{"num_hidden_layers": 14, "hidden_size": 384, "num_attention_heads": 18, "num_key_value_heads": 18, "head_dim": 32, "intermediate_size": 1024, "vocab_size": 2048, "hidden_act": "swiglu", "norm": "rmsnorm", "norm_place": "pre", "norm_eps": 1e-05, "positions": "rope", "rope_theta": 10000.0, "rope_fraction": 1.0, "qk_norm": false, "attn_scale": 0.177, "bias": "none", "tie_word_embeddings": false, "parallel_block": false, "init": "uniform", "init_std_qkv": 0.0247, "init_std_o": 0.0306, "init_std_up": 0.0353, "init_std_down": 0.0353, "init_mimetic": 0.5, "optimizer": "soap_variant", "learning_rate": 0.012, "weight_decay": 0.0, "lr_head": 0.0133, "max_grad_norm": 0.5, "warmup_steps": 200, "schedule": "wsd", "decay_fraction": 1.0, "decay_shape": "linear", "final_lr_fraction": 0.1, "batch_tokens": 131072, "max_seq_len": 1024, "doc_mask": true, "train_tokens": 312700000, "max_steps": 2386, "dataset": "wikipedia_en"}
Each number is 128 + 32 x the weight over its row's rms, rounded and kept within 0 to 255. Layers, rows and columns count from 0. Numbers have three digits each. The size before them is the row's rms in percent of the matrix's.

# q: layer 4 attention query, 576x384, rms 0.0247, rows 521-575, columns 288-335
# k: layer 4 attention key, 576x384, rms 0.0247, rows 521-575, columns 288-335
# v: layer 4 attention value, 576x384, rms 0.0247, rows 512-575, columns 288-335
# o: layer 4 attention output (transposed), 576x384, rms 0.0306, rows 512-575, columns 288-335
# gate: layer 4 MLP gate, 1024x384, rms 0.0354, rows 0-6, columns 288-335
# up: layer 4 MLP up, 1024x384, rms 0.0352, rows 0-5, columns 288-335
# down: layer 4 MLP down (transposed), 1024x384, rms 0.0353, rows 0-5, columns 288-335
q521 089:141151126159114134125151136153112226156109087109094162150140180160113104147124154107150128114166067159110097102116104141140121131054121099139092
k521 090:111140130049112103112111130166163176070124181086201161124136115187173120134109194124160139168162120142169140118191112110128068163139116108114116
q522 091:051134116134092114103152062143164167111144205176106077090172163132129121132151147173141114073122198138123110137144090193075156156072185135092122
k522 079:117149153116112152128118137103157134101123131203095171091122138141112096152144085152152140153110122105117186128194127059159111113061121142168072
q523 092:186121092137166135035170123077168085141171214138141138142166144147100114096157099143106189169132155124160143116182093154129151119126123147114116
k523 085:100110069130124137122145138126147139113154163150173158197100076086126173188115128108164126101106130119121145060152055123117156140145114092125128
q524 095:155149128165143140146175055168135138131160094111152134124127105161127154118154140143066176084133099179124129074158161165141108085070116094162117
k524 089:150056156117113141051110124117116149131155108110152170084052136119146144164113163156208160160113126212101149112121131132099141102123112103159106
q525 093:127171120159087161090157174135105137118097133208148222120095079088125125113153106137034113149103157126178126153186151128138176166139093178167081
k525 079:150105163121157145098108156109167107102153180146160137147113111155115140164135089088104176127179190151160078068127121130155106132174173124147068
q526 096:122091189120146153112181121154163156126105127180089159140092108131138211099075118175134106035089099136129127195107142157179123167073087146158101
k526 085:090171139135110128162136086137138122171092163092046172176145144165092118121074122129153127151108107102076099103177096074153112135098082092174143
q527 093:116120161132129109154114161128074120194146173071179159086071134151167077137132111168159093098094180123149131172118096159137100143176119154122114
k527 084:125136116111130090113111169142058180043200124109104137114160134069163111156102171105115148110169146129136142127132116220036121198162067116149101
q528 120:149139138134103148161195124142133181171143105152129125186137119121145090105094127169154129132155084150126118068089125124118173112078134162093184
k528 092:081135145140098105199139159116150102080163153139152107144160155128090120116146139115145125128112128111127170110144163132128140174055178137106109
q529 102:129135143142162108128149117151169129137129156115131167124114122122128168177114132150164116159172093061166166146133080114174156170128141102169143
k529 095:173118114149148200088206134105157100098131103108096092142122122166081118140092139195133163083111125148085112118163154078159082158151139138146161
q530 106:120069121150154101084081156128160122138080065134106113151110121143099114079116127121094137086127099155075181192141116135102172137126104107074100
k530 096:085134103116193130155120201164203147131148177121113151165175110128188128134152095120145156212135186080144113162189113139157127153122141104129145
q531 089:124098152131109154115095159168105111188046059024156084112100113103190098084131118173089151091164111115091128080166184181139082089141119057116099
k531 085:126143115118105104131114139148212154066101090126191192115135175111126066152069146152136152164204126150109150136127111143121149136170123108107099
q532 104:079152101142106100115132164133075154187147144074117140141084175062148160124089143125148118115161157166088098197129197107098180096130090112073075
k532 092:145123135156128108096176131106097147063115144121160108164140107144118145115149184135115098108120153144164144133115155122142121115148121101105113
q533 098:121079139119130142125111160156102116134121053136166112111024071106165123107184134143152151115201092147087135162163129183166109141073136155145169
k533 091:098115147114160113153119161150160147103074108134174129134159120133154139140121157103136109156117114110076084166134093169131063137124098088134030
q534 093:168130079121124119169114176106118157166121049126140092148093097155162141106111081158137159084108095101102161203092123101155147164123120094124119
k534 085:169178099109145171173152155097146102141098120063102144153115185070147136132134066135134114160159080127100152244092088159111154096131092060143123
q535 099:111109099087138138107149179107109107174086122081096149116139155170158105113119113087179138134104080139086167193114115166110153148122078149099119
k535 091:124155151198134116124164175138114159098175135075095186086131166120115141199158126056112152211132157128170168114135154153105124119144151135125091
q536 092:145110090151094110153143127069127136168131186115118178170082095100160114094075105108155066091146118130140141129075087161070086083119112104138089
k536 082:095117173085096115115105062148157145137183100118135125134149135142119164125121141134140104113156126100187114154102135182064086132093109122122107
q537 098:160079150108169153097136121112134108131163059125205172117127167147120059069137094173122134071131089110064108147143119134126106104152089079148077
k537 090:107152161071182103107150096140135116086131107141129114084069153145116164113117093100143169096125158142121092084115071147113096126110108117157150
q538 096:205097144102087078148126100145060133176128117101137149140070077197107144132085141097130104164149109114108186150152104137101162084131132144129121
k538 092:139136118132157146158163093132160113145128057106110164135137096156114179098125146191169114096159127099044115141117125187115103138148094117077139
q539 102:159113109098097135132104127106147152192158138151139204116124109115120135152113149162114139144151145150087141110121156079134173118094101106092164
k539 091:079113097126144080167107109079224107109190132072172153118119202099180155133143180138142139156138182139126149103157067106171094129149134194177137
q540 092:142173087144154048115080105193152168139118169131085109174119095151172149150128061127124140127122160161123111172100083119140164161126096166106139
k540 076:137203161171111131119103060122134141165116167152147162119148160135084149074133142058201116177111102142109071179158124202119150079169158127175135
q541 098:108147176114141114098132074142119143096152146094116165202136097082164134114150149123148107164079149133127114141156164166113123153152178162125132
k541 086:165137107098108076138108107124171128108122130087143144171131077105111134202107106151092139122154137125134182112120146166142110097142128144109118
q542 100:140152158095132141107110080142118120145042198206093164116190192145152139137142091099098163106120066126147093115130066128109101086127099137142157
k542 088:129085135155115109099130156199143155126094128188150155141106132078101104154155138074118173127151146084105104171165116165077230133054103130182144
q543 094:134149131112051113076143173083121113145150092117124168094117177141160092084120117127110124162137105102152111091174099105095100122128122084041110
k543 080:120123117136151108093180073109084137136125137128137144191092101130191120128069114079144087111183134121146136148206100118176133153145072146153095
v512 078:126146159103153117092137154102176128160089137086145180177132179143140148152107083104090189134090170159059185122138114118088117165124147092100123
o512 094:181069127136174159154137116144101039100109069153093139080137118138156083089123137194110074103122114094101033140095128170122113116124135147116148
v513 075:151125141142089090170148122126106093123079108142106103182117119172140134125123073094100070114135147163146182127128141165095130142124156153136125
o513 088:095099111154153120130096166107180165113164164144169174079176138085122165158105206122127123162153129145064122163095111165101133108163063153108170
v514 080:130133123075179166198127182177120071121161174104135145133121102129110138153132131134145111160118111120180097109164122086091145136112124158145166
o514 094:084127084117129077137139147148109097137100128100147145159099101144148169138153141152139166061121126101087099090075081135164084111177094157081143
v515 079:141130140154086118130115132066166058130142194105048093118096141152138152147138126197106167111078119132154197148126041165102134132142142155126116
o515 093:124165148166160138165192197130146146130149119103115195133178113127146124131140097127103068184175171097096129105154174140130107109096118161128138
v516 076:112099156092172166115168159139128118134074104134191118166063119088136124095131169084154091108147095172119127109062160203073153140141079107064138
o516 087:108147116115078126120107138102187094081103189128086080121126165144158174127111092132155158050135116156155098177110103134156114152138114085145221
v517 077:082077157159162137133092151178107132141109115148132151174154131190048067147126140150137134116146076100101203167114135140110127161136104159218176
o517 088:143131102153135088132158130088111158118111094135144160120155144084196100047087173125131176134149145151180079169149153110109132066092174145051097
v518 075:169192114052181110124179104058135134111153101173147112087116160139102099156155174099085095132122108150172106083135168101200169097092106113148173
o518 082:108097146085101141129176070154083142159121187139119119152090075121135139134130075131154139132162110143074153143149060202096095099187115175105099
v519 074:129126183109157102096151162141142054126089152129112131073096191126145086127125106140132153080138109093094128134152131121115068124106090142142123
o519 089:139126107160111092147048085121110171165124097077094109115105115125163130148119148091123060163077169052168154168143163195157160158121150149125141
v520 084:141132126143088079069131115139131156135135164155089143155128128111196162102132173105100153168171159103121126140075128090150116099080163087124066
o520 100:116126122080139140160083134124096113126160098117055090123104154178108082102126107160157132110105132141087140103198115162145194151144099141050138
v521 078:100112108181170098138131150141130098133139132157177095147170117157183135143102168204094143149174139093096148113117123140129100139128185152182086
o521 089:122107114115216110129089112127152082154103103172123116072151105111069146160087124063169115139109152128121096181120064113138126089110065104095168
v522 078:149128106122105125033158125109077178168143162133136127111136136113143131133141174099111057158119160082135163085086190074138151164131176140062142
o522 092:095143092146080193147107098184132080081128103101122172170078128149163090103102115167101110116091161199153089167157110106092102147098136131112103
v523 079:091179189150112085141103104143155121117186121094174154121131109084106124147135101144192140138118097091170055129191172160100157193156118109169112
o523 091:179100139127177173158129190059162137125118167134102093086128167135136120112184109104105152100133127142121134102085060090143119162097182139138135
v524 078:084144124098161122054174114095136070175185120065137098124096125072148151162120171115087119142156130113162119109137113152124163100068098111142066
o524 091:205163126147097148070134169170148105157094135150044133115170158103126143107160101086178161113135122216150135160139127141103124154136135127104111
v525 075:094143090113069178145066079140131161140097086079144133153132070149116103171155164173129118153171178155181145133165141149125101166126160123109099
o525 088:122118135125076104116131111172143124107118135143170174146161082142130148109075092097119132112088131143118121131096047091115047107164115114143142
v526 075:093176137109105163094077100064112112167124138133144111124156069138108140096118197145145153139153104156183126122095053108138131138142131176104175
o526 087:127102090146151085125120125160150127113162077182084128140157118128150112168151155128122133136152127109121146113129161126136099095164040162104091
v527 081:100117115161142078152189071093152146132138114118154122106111134121036128083156128094179156109160118107087110147150082130183103154108114112095081
o527 089:137122177140087158184142112136176154101150084133138139119164135132095145121106136144105133118152131121132104098138130140179108091109143110139087
v528 069:170206135075138125114138158172154154098056149132121111124102123082055154107153079148141116152194132134105117130016185139122076116133091152106136
o528 081:154148131102094138131129068170118055202176118118062107088168140111123108113155158175214170127097121113151170165185136156106119128144122102076111
v529 079:139079136119140127164115080109162179112172171189100142107097163117101168135101155164137148139085214072116139089071139113171186133174137054134196
o529 094:076143141170097182038117090147094080158127153060151160133126144115131115113180107169105138146164117121176163117191111092110092080094122188185095
v530 081:127108143162144184148129105147097156120144107137182148130151093101120164123103137103093147133161098223103090165160171145052124102130131119161135
o530 088:091140083084118133127125152151176060113145112147102116092088165188101126133105150137161124099186139092089122083128147089156133092162157063133125
v531 082:064092135104123141128094105169116153143118145175093161120121076114164175093122075138108167136111102087096167140126118124122119119166092118195117
o531 096:150166070212172083139148168148129128103127134159189105134124170140129110111044160126088111126163108145159218140098096095130129106116124105090135
v532 081:097144152109128129155165129100093103191140157153151179102124099156114110161156125143090091062128155117121191154128097082095125143154142137105099
o532 095:112077106155092089185136111155137173101136073127086096091128175076131107105136114162098091110143105210148090055076120116122102104104143120131118
v533 073:084108176119111131237124147105097100072142124171156147153128092152136205148091169155086063091075113120098175153171124172085050147175123141121133
o533 087:113142098115084136123129151132167121125138128114173082096152137155121157058089103109102172166161104107117143086080105104142131080088105180134163
v534 077:117164096084106121122095079138075142085126124138136115110118105105121128161142120155122157122086099083103143156101097174102186136123156140164112
o534 095:128158156177188143123118177157179149065092126117076100097120104147109115069172106128068090120102104153153125141155193134128125138106113095154124
v535 076:124091118149116114148128172115113143157130114103120117141145142090135144150151071102122108130138125108080099121133118144127139151092133165086132
o535 089:124173108088146164133137122151085130125078109114071185154108133105105149177120128133163182155106095115115145116145091103177095127142116120125097
v536 075:084129131147071100134121116095096145099109162128130141107118127148184157131131175146100092153132110162161106163108108221096144186120139103124131
o536 088:149130160129143156086127135194210179158109081136152140178125154136063129166128120113109078160078163129125137106112054087163162109150156135151102
v537 079:126133129129106094168146117158083139136103159089130133118096069094223059081168102165165158087089148116147160176155151109107115128128136144143035
o537 094:162201151136131147086099173112122140166124116123094168099148165100137105138097158099095127085124098116116120135149074129138171095091169153151116
v538 082:097163117114139163086105192154113120140070160132134150154091094148107065115155146130149180180095147146166176163083091161095128148114186131133147
o538 092:128130141125109120126183112139146072174197077083113136129151099034106152121137125163141124124193097121106110125155179128149082134159073118102085
v539 076:174187086131104119076121154153132067148135101150115163080119119114132119074181113084167154141067073121129109129169059149115151112058081134163128
o539 091:105121152109116150149126126083188125121146139128098109150121069125092120136125148190136136100170164118123124136099120135159105075179070072162175
v540 084:155110165112150122144095173097145181115143173178133110132155170136072112156086081137096137112111161136140113157142145088153138147146176092115144
o540 096:175114140130090123081155166130123165124148143056140113182164156186171174096153160132104126174150060168068139089144157134109113158128126184110057
v541 077:120147137136082142111106160146143148148118178178153179130160159086114189116124179096158150149155160110081168155119158126109079172134149109157122
o541 092:123092140134148096149171148143138138095135128125156093109163124179135151147110137118053193126123155173155128121141148147140158050092148129069099
v542 077:148134158106125039116127083129117186115129180133131113133081082168227150125132123084181127102130111120176166161112156114090107168130171105116166
o542 093:112145099143135160141107135154167122110173150139157159168150199134120121142192095111154123170126126096128087097099172136093141073077086128143165
v543 079:144114095103072167126132131061130092121151106126125076124077143152103162192176095076116085123168168142125189150149124144176091118134134118162174
o543 090:164128104146135110137115102135082145144088137160141165123140067146097073126087165162113148119105150113121123108141162156092130160130117101114088
q544 093:128087105127155184135130056084131085119072145102146091105193147180112096127180110103141136124207172110150136118102134200154104152129099236154129
k544 083:140102104130136130124127139169099109156131139120135131125114185095119091108110121140117201141147091210180122133132067084137086068100111124170128
q545 103:105189120142095118142083157143135140156098148149127175092153135077148148085137054135159110133130113142132065107105110100135135166055173113063118
k545 103:095145065089139129099104121176092132112122112153130107086143146142125078144139139157141133111145142113175139157057123111102175159170140167177148
q546 089:082133195155098133113155170128098174106150170129123239120115099103121143146065129103153125115114079112148141160108118048125071126143178088136160
k546 095:150149122100095053138118126179166186123133113155143092107115151159167167111155106136120150129187108148153155138122137147176193070163130104137111
q547 102:092117104158133092122096149168126164123148123161172148174158099111082175135174124151121083150155112118088092120155049050160159194124141098099105
k547 107:125123152131138152143153064124175117119171156152167115042138128173131101152106143138137119110130095122109137139139128099116160126113138162134119
q548 087:116093129055094143127126135145152128130106093089115146123123149100104156105109190100120121135051138139166183112105137119132136091147101085126140
k548 085:156097154139163143069106182081187167203124154075096090101118131132152114166084116099103140117164165134182069143111133093142089146194137125137087
q549 099:092203098187108123131146125088138162117152148102185141089142170161146149109158134121106174072056153084141122087106151084098131122132162136074129
k549 102:109179160085123105128068133132161110110124164133160138103119079152097100108165158134182154136115135105117097193128088121155140135149100151146183
q550 096:082128121143094131101153144156133110076130102128132118079169120076116095128162144149145141116102131174164108146131130140124121111168099125127077
k550 092:096114179165101117143129103137148135174142161142109107109098161143118137151135153110086138088091110039146106115103126114101227109147134121158191
q551 106:153152099169175156116122109134115103064125141078148127062150109108161090154158117103133152116124090137088140114142128138098042147160146138188096
k551 099:180181152163140189100097108101159120107151138105167099147128185144158105093126085094134132112123090099125121165047216185133132136141168165086148
q552 085:089183098135130165170091155125127068175163117087137152081152128157145193151083115163103162118114099096079162146116128116134111153156128181145165
k552 077:102153084127116120118074088140174154159049160135200114166091183179147139141113103128127166143092149114158173082106099142102140116121159165119091
q553 098:154121099118186130096137158129099106117176088078152184184177128121110113059115127164138175184145161196177154117108110132165133099161107169150143
k553 087:136108163083109138162145135037075121098139132079098143106108136056101160062136110120140097145212126138088097157105109118100140121065090123204119
q554 091:151219143145119097096085107167114080079136157143136047094154137111075177104169106098122095102117070178135127154134160083155141126146091191149134
k554 092:106146147096128124118137112150118113086130185131139091104085175119176167150115118123118158146142127153191106151129204161127196098155124098147166
q555 088:165097147092175164126123119140154150167134173072115090095110135184134114146164079184110150185090099156179122143110089134153113125115116114129161
k555 081:188099180093168150130142134097155112161130151195125111132138154123104101140173078162105074122156115158158112133095123116152155184102163175154086
q556 093:065158172105143169159134086054082111097147104124131140124111084061102129107120170114126118165148073156121161104101145152150074104109138106156151
k556 086:043137068109142133127155135125128069108128135175083115201155137066108124129104107163160108120187138123145118140072175084094115098085158175188129
q557 081:141128116192125150182107117180169189155067162156081123150116151170098124102087111148112121105073124133162162138128067157182108123181132169132102
k557 082:149132134133149182077198160174047151075133158145103187074135079174133119174079164092123143115131150116116085143129112153158123153070050210169114
q558 087:113089124170129092152117172129125146069125100171136123124089116142085091155185125097107125105165125149151096130127138132107113110114151167136099
k558 087:191188093151168099129125155184175131129124138087060123115151134186096109200082139098073148121126105179101116109160136145181144130128112181096140
q559 096:116114125132112131118118126152169063147134143133123156065154063219127090140085112094110098089191134124106094127134153135136079128100078136202181
k559 102:152127114189119115147119150115142117124128108144125078069095091160146102132056177082137121175139133145133091152128082098149133184091097112095112
q560 085:117148125131088074128135139138106073102155123130120161117121111123127114100095126143104138144110145146150151097152123118145142069173109071067109
k560 094:177108105140180143135128111174200144113127108122122147153061107140120148150127117094159076124123175148082078139148120145138138170106112158159150
q561 096:102155126052072147160183129161148146170152163114140116193110123131026152094123148134109153146114135165134150122161139117136168174114146139134128
k561 101:118103063082139114129121103110159198149091178129153154110067078166123110179188148108191178125128113113133167174094176054123149135080169119096136
q562 088:179113141126110145068155145113109137071140119087108140175147132155093053148106158137142152130086155108114143188126111187132196150088172174147076
k562 091:158087148147129085196173143107146144105151122145105144130168109053183169163163081181109097111131076102085114074106126130117141146104132105118166
q563 087:163138119152137104113122145139156111113116135143098065157150105121150107161142122116113134135122074107203094172168120152094152108152059092181088
k563 094:088073152147092121160112111158046164157131074117168112091116085113132099145130141173140160127083138119132150063124169110125117152147175127114155
q564 093:091153156132129130154103132090132089120145128161113099109108100140126106146123128061142160104168117148125116120173048059136178160185147047127185
k564 097:100194100056117110154071131125147149157140135232127069065166141113178148119186100110145146117150127085170147123108157133124201113115194163079139
q565 100:128120095085101102094116129132164103048148075169200103111121125177126130130122033131135127152177146073131166148121096160123097105173112177126127
k565 098:105162094175078116177139151106072127137154115102075147154146132087133118128102160161194084088120064171124123071098105106151120187062119143138101
q566 098:168095154104116105095113130118182151122114071087143122140140148152121112112154124158128156140152128138135125099099118155209131096161109136077094
k566 099:118077186161073109150119158086098162092154121119156107138123125101151178126058105120114093140116155121140083122123156150137116139131070059131110
q567 091:171130157148124150101138147201090124159175132118164087096143128152122115196087188136071115094121111134159103090128135104177085140155164114152118
k567 094:108134150177130142168171143136138090159163154149114180077142115093109175134078132081128168111140102111197107120138080114072167104114105102125139
q568 089:114100117141139089119153189123105087092150074124107124157138145087146134197128132085143145233156110110161103082109129166110132131167129115175167
k568 090:083147093113136146132078087186146159184112127151122097170088153088112189168080150108142123152111157110117168118131095132118109102167169148065109
q569 085:087138117126159142101106158134173133121107137155096066130171104059106079141100147148130144111158154139094093181130081128217073049083175159115151
k569 095:097189128101141130176146131181164096085162117156104153109139162112129124102176090144146145057166097131168111071102111118102096166195138142085179
q570 091:076161101151100181189188148107164110100152142082106136125137124080124115132082157179084070089108085102110146111103080134092104132092088115098113
k570 082:108112087156117178135100115139107157118109171119140133135097106138117077096099145130101085157137146145080167131186157142087065127115089075139153
q571 088:175079144161126124170131049132136100040157176068112150128118100092185129183105132128128148139113141105112124170106117155152084111124104144130080
k571 093:188100119110127125176136114085032146140144113057135157170151166148102144023112115150097132104117157097126119144130103113097077124196087139178114
q572 089:116185140100161089123081139159175141177074149203130098166081178127084186101165090105131148161182120106199118184131083144142107132093114135087104
k572 080:139149106086170153137141072164166125113113115134177154049111069159093157167172130099107100134091146145114089157117177154141152142072152169104071
q573 098:149112124132135129162088117025166164172103114035140075151164153164133137108086130122180126150139183109117149121088122174119130183171109101091117
k573 085:137144154112156092163110176073217130141179121134109161113117133118125151130127110173125117126158161129116095094138076152150094169128072091130114
q574 094:095123150118123170110140132155143185142157111101140100118088136153087190122129085070160125169071129126163118078172151106117129112110067132129107
k574 095:098170165137136079122113130147160112132115174164161189063143148115131091176108091103088154108177078141131112025154210105156101117096188099124137
q575 086:055117130150171099108073095121070137147106152134097153154095167153144069142098193152057126131106151075100174151128134119136141141120104116161156
k575 085:117104162143178143130175134123080133103069101121163136143101135134128082163130147129151142110156090192088133154089115136142168166156142105123145
v544 083:085148116135151139119123108144111108092128074150179160129122188139112170160100097142152177121124106088167105165145122156125151122095163177051132
o544 095:141101129124099118110121137085145149133170191116154134183132077112090107092161060119091115126176145186095117095174148128095144186167111116110113
v545 083:107097161123108106065125073191088146134177081123118188108092106115086137139085113109128172100107137099162100111131136104128091113093068072087132
o545 090:144122109123141141151149174115135120169107124184089067118150136101134108141162131145149126096115096134115170076120165169160168111164151114118144
v546 080:167126160079091040141096078123051084170109069141105170130111098096105088150120100101127178162111121109122174145152151132153163156102170120107112
o546 089:102076116194157131158150062129159167141174078100144113105140135116148142108124156171091130153163177156175135157100120099128103118116180116107110
v547 084:196040115196110106153148158084199113068108130181069124101091148192170083185089074110126130107095181160128111133136111095126121144151161133114127
o547 091:110116088114126121130187214099134140178150152163149093100144158128128125106107145108145196158162134087128104158174131186115161171122138078171156
v548 083:144160114130122163160084123170147090143129097121103114159183194147171122136101085122170121086106128118146153083158063157128153125165190116178129
o548 093:097137148102155055151118126129098117155137127121157140107102129086156142152119126098139101164126157099101066173065137144143138117085145125139128
v549 081:148054144108108145160134131111162098130154116150085109097120101147135120147180118127100105147161178080134150117124083167160151118120084145059157
o549 090:109130171129123197116141107114126141163162141142147143109134148099151111119072105067153107109091092139085113100126154091147152096145152108148093
v550 083:115149111060174158082105133111146155093151059154130119147105136081163145155086089105139099111099167105117100140138063146079139121152158147129120
o550 086:127106100143108132161133153126142120105166072107115111116096144133101098131188131118172143156171077106161109101073140160116152123105085185111107
v551 076:081140145152082131096122130136139112138116106156154109143141064149191198152085132092073173092120139158173134129112157095101115141104106110129103
o551 086:171089161083094127111124066135163162111110173126118156066136137118157061128148155131114154158161142168138095131090087135190167218070170138125155
v552 081:187121163174155102177105087133070138110121181165152165209123132182142169118098121139067097141194206168071202118153144086148114128113102120165180
o552 091:100161117079127135088115196102164118173157070169145153082127106071152118126108106150134161108140075159125095115079142117145067147150175123126075
v553 082:098145121118093181165132076109136165056122134076131164152115157121128123164144167140095103143154149098177149127150141156094167126156132105163192
o553 090:139180098178090109100128156159139076144125102133175116154112138102146194095122120114107144173084064193108114085088087197157107116118155114167069
v554 081:129138162145096168120146120129073188112125048130144152146150159122144123134042133116178142126109129143127092165090084115122155096116182083143151
o554 092:116111108124139063185146093146137120098194115147133115156105180132139151123160131079076167129133192107164087109100154139114045207095096143147132
v555 086:165086087120084112177112101056167167088148116133117110106131138140094079123082169133103077133140152124101043086110168143082082155133111149124100
o555 090:173152144137194176094157163123106105123101108157111086100070179110201129076136140066163126077101113141153152125115124119152102061137098154144152
v556 085:104091163180110147127143101182125084112127054086161112097123126096138143126068194139125169112106161150158109139130172083112138138141084144125144
o556 093:164132098156113138148119120106151089078106107179147086119146128095086093119141107117135149106131113097178115109116141097125136162116147109161175
v557 084:177101082162085074120095119135201080129107107128143051136145064135147129115114127136166100070114096162130143109118149152138165133118135151096119
o557 092:123122155117107186141191113097068166174163122144185196131096166134127101147143156154141117175109149143119113090105140137093099140084147072113129
v558 080:182056136187187125192150139137135148085094144069091081116115144124123155095130064103103111105125130139177104117109143143112148136121097101131113
o558 090:108185145111132125107153137135152059164140169148145214085150146138123176089138129193131108107156115178102133183169116092151117107157158143141129
v559 091:147117161119138106102152095139126190113163166119111109066071141163163160146133139149143140101112113133117109094149133120128164160136112038121061
o559 094:068175148153058167112157138096077118146140082116108082139130145048127105146107153102112129144152176081087129123092139124156166180154136140136150
v560 087:167122087108167135133118106116146090122208138095121155200148168167141159128218095074110165152109129153125162148132089101092143117169138117164166
o560 090:073168118140146096107172136161107126163103087092089123138148083129170126164084108135117099155136132073099126136139082146076057097096043082190134
v561 084:105087164071154176121120122120098140185075072211147056129120115169130168101118111109108103169134102094114153105135146146096164119197087130181154
o561 092:095125067177109128120127125121146122090158140108126179157139115165138141165144161102110085091087155134152103137108094081143120146102130105150132
v562 083:152143156124149120220136131089093132114199113105100122154164126129108120093132067051088154099178144095122133122096106166063107136066176169142177
o562 089:108128039181155083155107135115099152209137138111141209112112100118173128130104124174114156155161127152133156123167138116124183123039147158148140
v563 081:154130179151127172123125132141130181157172127147123079124140141104095149108113120181205151113136181090111163145096105153079105137186114105126110
o563 087:168162047196140129125070142157108085053155123177147207203100164131116141136183174128090091133129103160196149107153104158175079106127161140166102
v564 080:130168056134157078121060124068081148106117118131075148152076125105161138138098105148124112096073082112107143143106098127198125160103144082109129
o564 091:178074168128120155174157146144137145080111107089183202114164136127150118129142152110144103199112147143199070074131153143098123119145072168107089
v565 075:117216153069073172097103143161130124138044114153074118094136136090156119141137122134159102186164145111123117137116093151125185114099162123097139
o565 083:168096103173088150152122110168116179091214105164161180099102148148111125100109102082119140151122158133129149165123176096113084113182115160153160
v566 085:109121154100110136125129144100132123117164167181106110157144174063128109123132121129132158107122116083112108156090141158082127161194137143157108
o566 087:124151112085101189113104135119150163195057153110171155108080129168153139163148118089138169101172121091144188116144084135161151080099067105122128
v567 086:078126140127176173061095130134183100129179109177204150086076162117085088167119124155145114123122137088093148140132134173113120133187123164120185
o567 093:148132097149102166146125143105168107126163074109095131158178082201119176107117119085159148119154154151156140148102108109146126178120120060087104
v568 080:119174156147167119097050167105064145119130165119140140117150137109128169122109143190127159155099129137049154150091118119083133112151155168117133
o568 091:137070091114139167162118129101161115091087135095088136090094125184139140152107118130117104145149169108199116109103128093089101136132100115141143
v569 081:129118133098141111086181146187132117112083059166083153127130138167105096189178142078159119081113170142196110124140167121177069116096088153178188
o569 089:155096054091151172111130058144149106127173175164109099143091142098148155131149136132129123114113140129142197160113130129091197112149118118140146
v570 082:082095123150173141075135153144105126216098125152129127125204154148088110108166163114114139157191166156131089037153136102117126111139134093153140
o570 090:151094143175120064146126073121207076079077135151104135170100113108130186126132103225118104111090144126135098141110085131126190184073161114173074
v571 080:132130094086114101124085168104176156134078108132098151175147077055138096169145163133073168104112109115072166158170125111129174193124093154154140
o571 089:130134145113143126127183115177108103122054100131110147033094167115130148137137134042147130133129095149193160088103089102059115101179105129162136
v572 075:102072119125119082126109167200162105145124103152103143186121113135167200157110075114072142158097081139119161141156130096174179133154136180105153
o572 082:150113076171125141152075137122125119111125125173150124032175110147140088130135170101138137116129124152150110162075105116084146169094100104142099
v573 086:108100085092135082171101147137160145095111134148128184167110119142143160135152133124115097108129147069091137100165138155117139120183156109180092
o573 094:194140184198105138084155142159114166121166136105133107145141132126154160083154117092242130167082139144160108089110159154127116205087096104101166
v574 081:139140142099135146108093127151143115157139099096116151112123109148182124186137179126077151123058196100120179076161142109116087089132089115185121
o574 089:138118197148098131180162097173078156118111207158109137131109184113119140116038082172135070122117045168119109148113095162083162138122143154095122
v575 087:104139100197107174134164097155157146122131129106089162141112085142156131142131137138139150103157117202111177147150152110095142163124172129037182
o575 095:131091151154088122108095173105132061135175147161197167085209148108097174149106108173149123163129108089130126108126077124140133127130145172144063
gate0 107:136158180144119121120139093178103155169088164106145157129119053132120091139114149116079189099118094081126193148057128133121153143192168113128155
up0 106:128085100112158103094175142137145145149185162101129097152092129159118108126123173149129094121073110129156142126112145126114141055158126142141081
down0 100:127100125135126071118121100126129095075153110123083126170139103121100193109124189078131133080141127202073164141151120093092087113101127118213122
gate1 093:089170206118087131123119137118186151113138064104113137119128070118104111110181167184149159114118135144045119130140136145113157056144118134121135
up1 087:167123121145133094055116100135071104109136147166157150148108123075174191121086099128116140130093165172140122143102133123106124172123107144131179
down1 092:133119117122148147066151115119116070134149177093163165090086155118102166125137113150146109051115169136067102101164168159129162119161121165168097
gate2 098:155130204125128185121142120114148090111123149115076112125152106106085114149123155101154111141103097127129135149081122156102210117164161129163141
up2 102:129139132113194153102150130155179149117154060112110131106095130109119113144131140186085105106141100092159122139148120160176111114148130099134138
down2 102:107132115066116127125119106154131095099187161156141179125127133080126123084113172214101123119140113126133069101158103108101086114121102098098095
gate3 102:139127105156147145152097139076098186143089120096118175087106102096088142123131105157156206068165138117115097119121127130156108156133093161152144
up3 104:099140137125135127111138141154063120088145108164197117145135127125126204129131185149142132139118095120144132137149165087060136142150108096077102
down3 102:187085109124126036123124136128125133094154134190135164150151097103165150060091141151153105102081142113077116117080111090085151069146160121138159
gate4 089:139155140112121104162129110144157145137077142143152119146112208171123071076140089114112087053160134134155149105161086101123116191136095077125086
up4 090:174145125120142201139097151142099181121121129158131126143137106092150234088179122163109147124142131112141157132114154158134133098170132171079166
down4 100:137170156131099111127134186118088136071074119125201121109120198130156053159149123105176110143172120207203171125059164130100091097123085189118121
gate5 100:101094094170209170133156082115126133160137132176098119156078147113181158114189140108098112139119137164147122040109086132120110166146145085083095
up5 102:092177206118172100093107122074171138122148078141169103142152143171138127150175066138127117158090158162113089122189177126108103111118143125187112
down5 101:161152150135109150141096073088099105109155134128147111167130112111146108152054163140101094157194153146162110119152158148135149156104174168175126
gate6 098:149120108146079072134137186057192136127083116115128079126093122163075108120145109161141128130072114108093139152113194142109106134096087139161145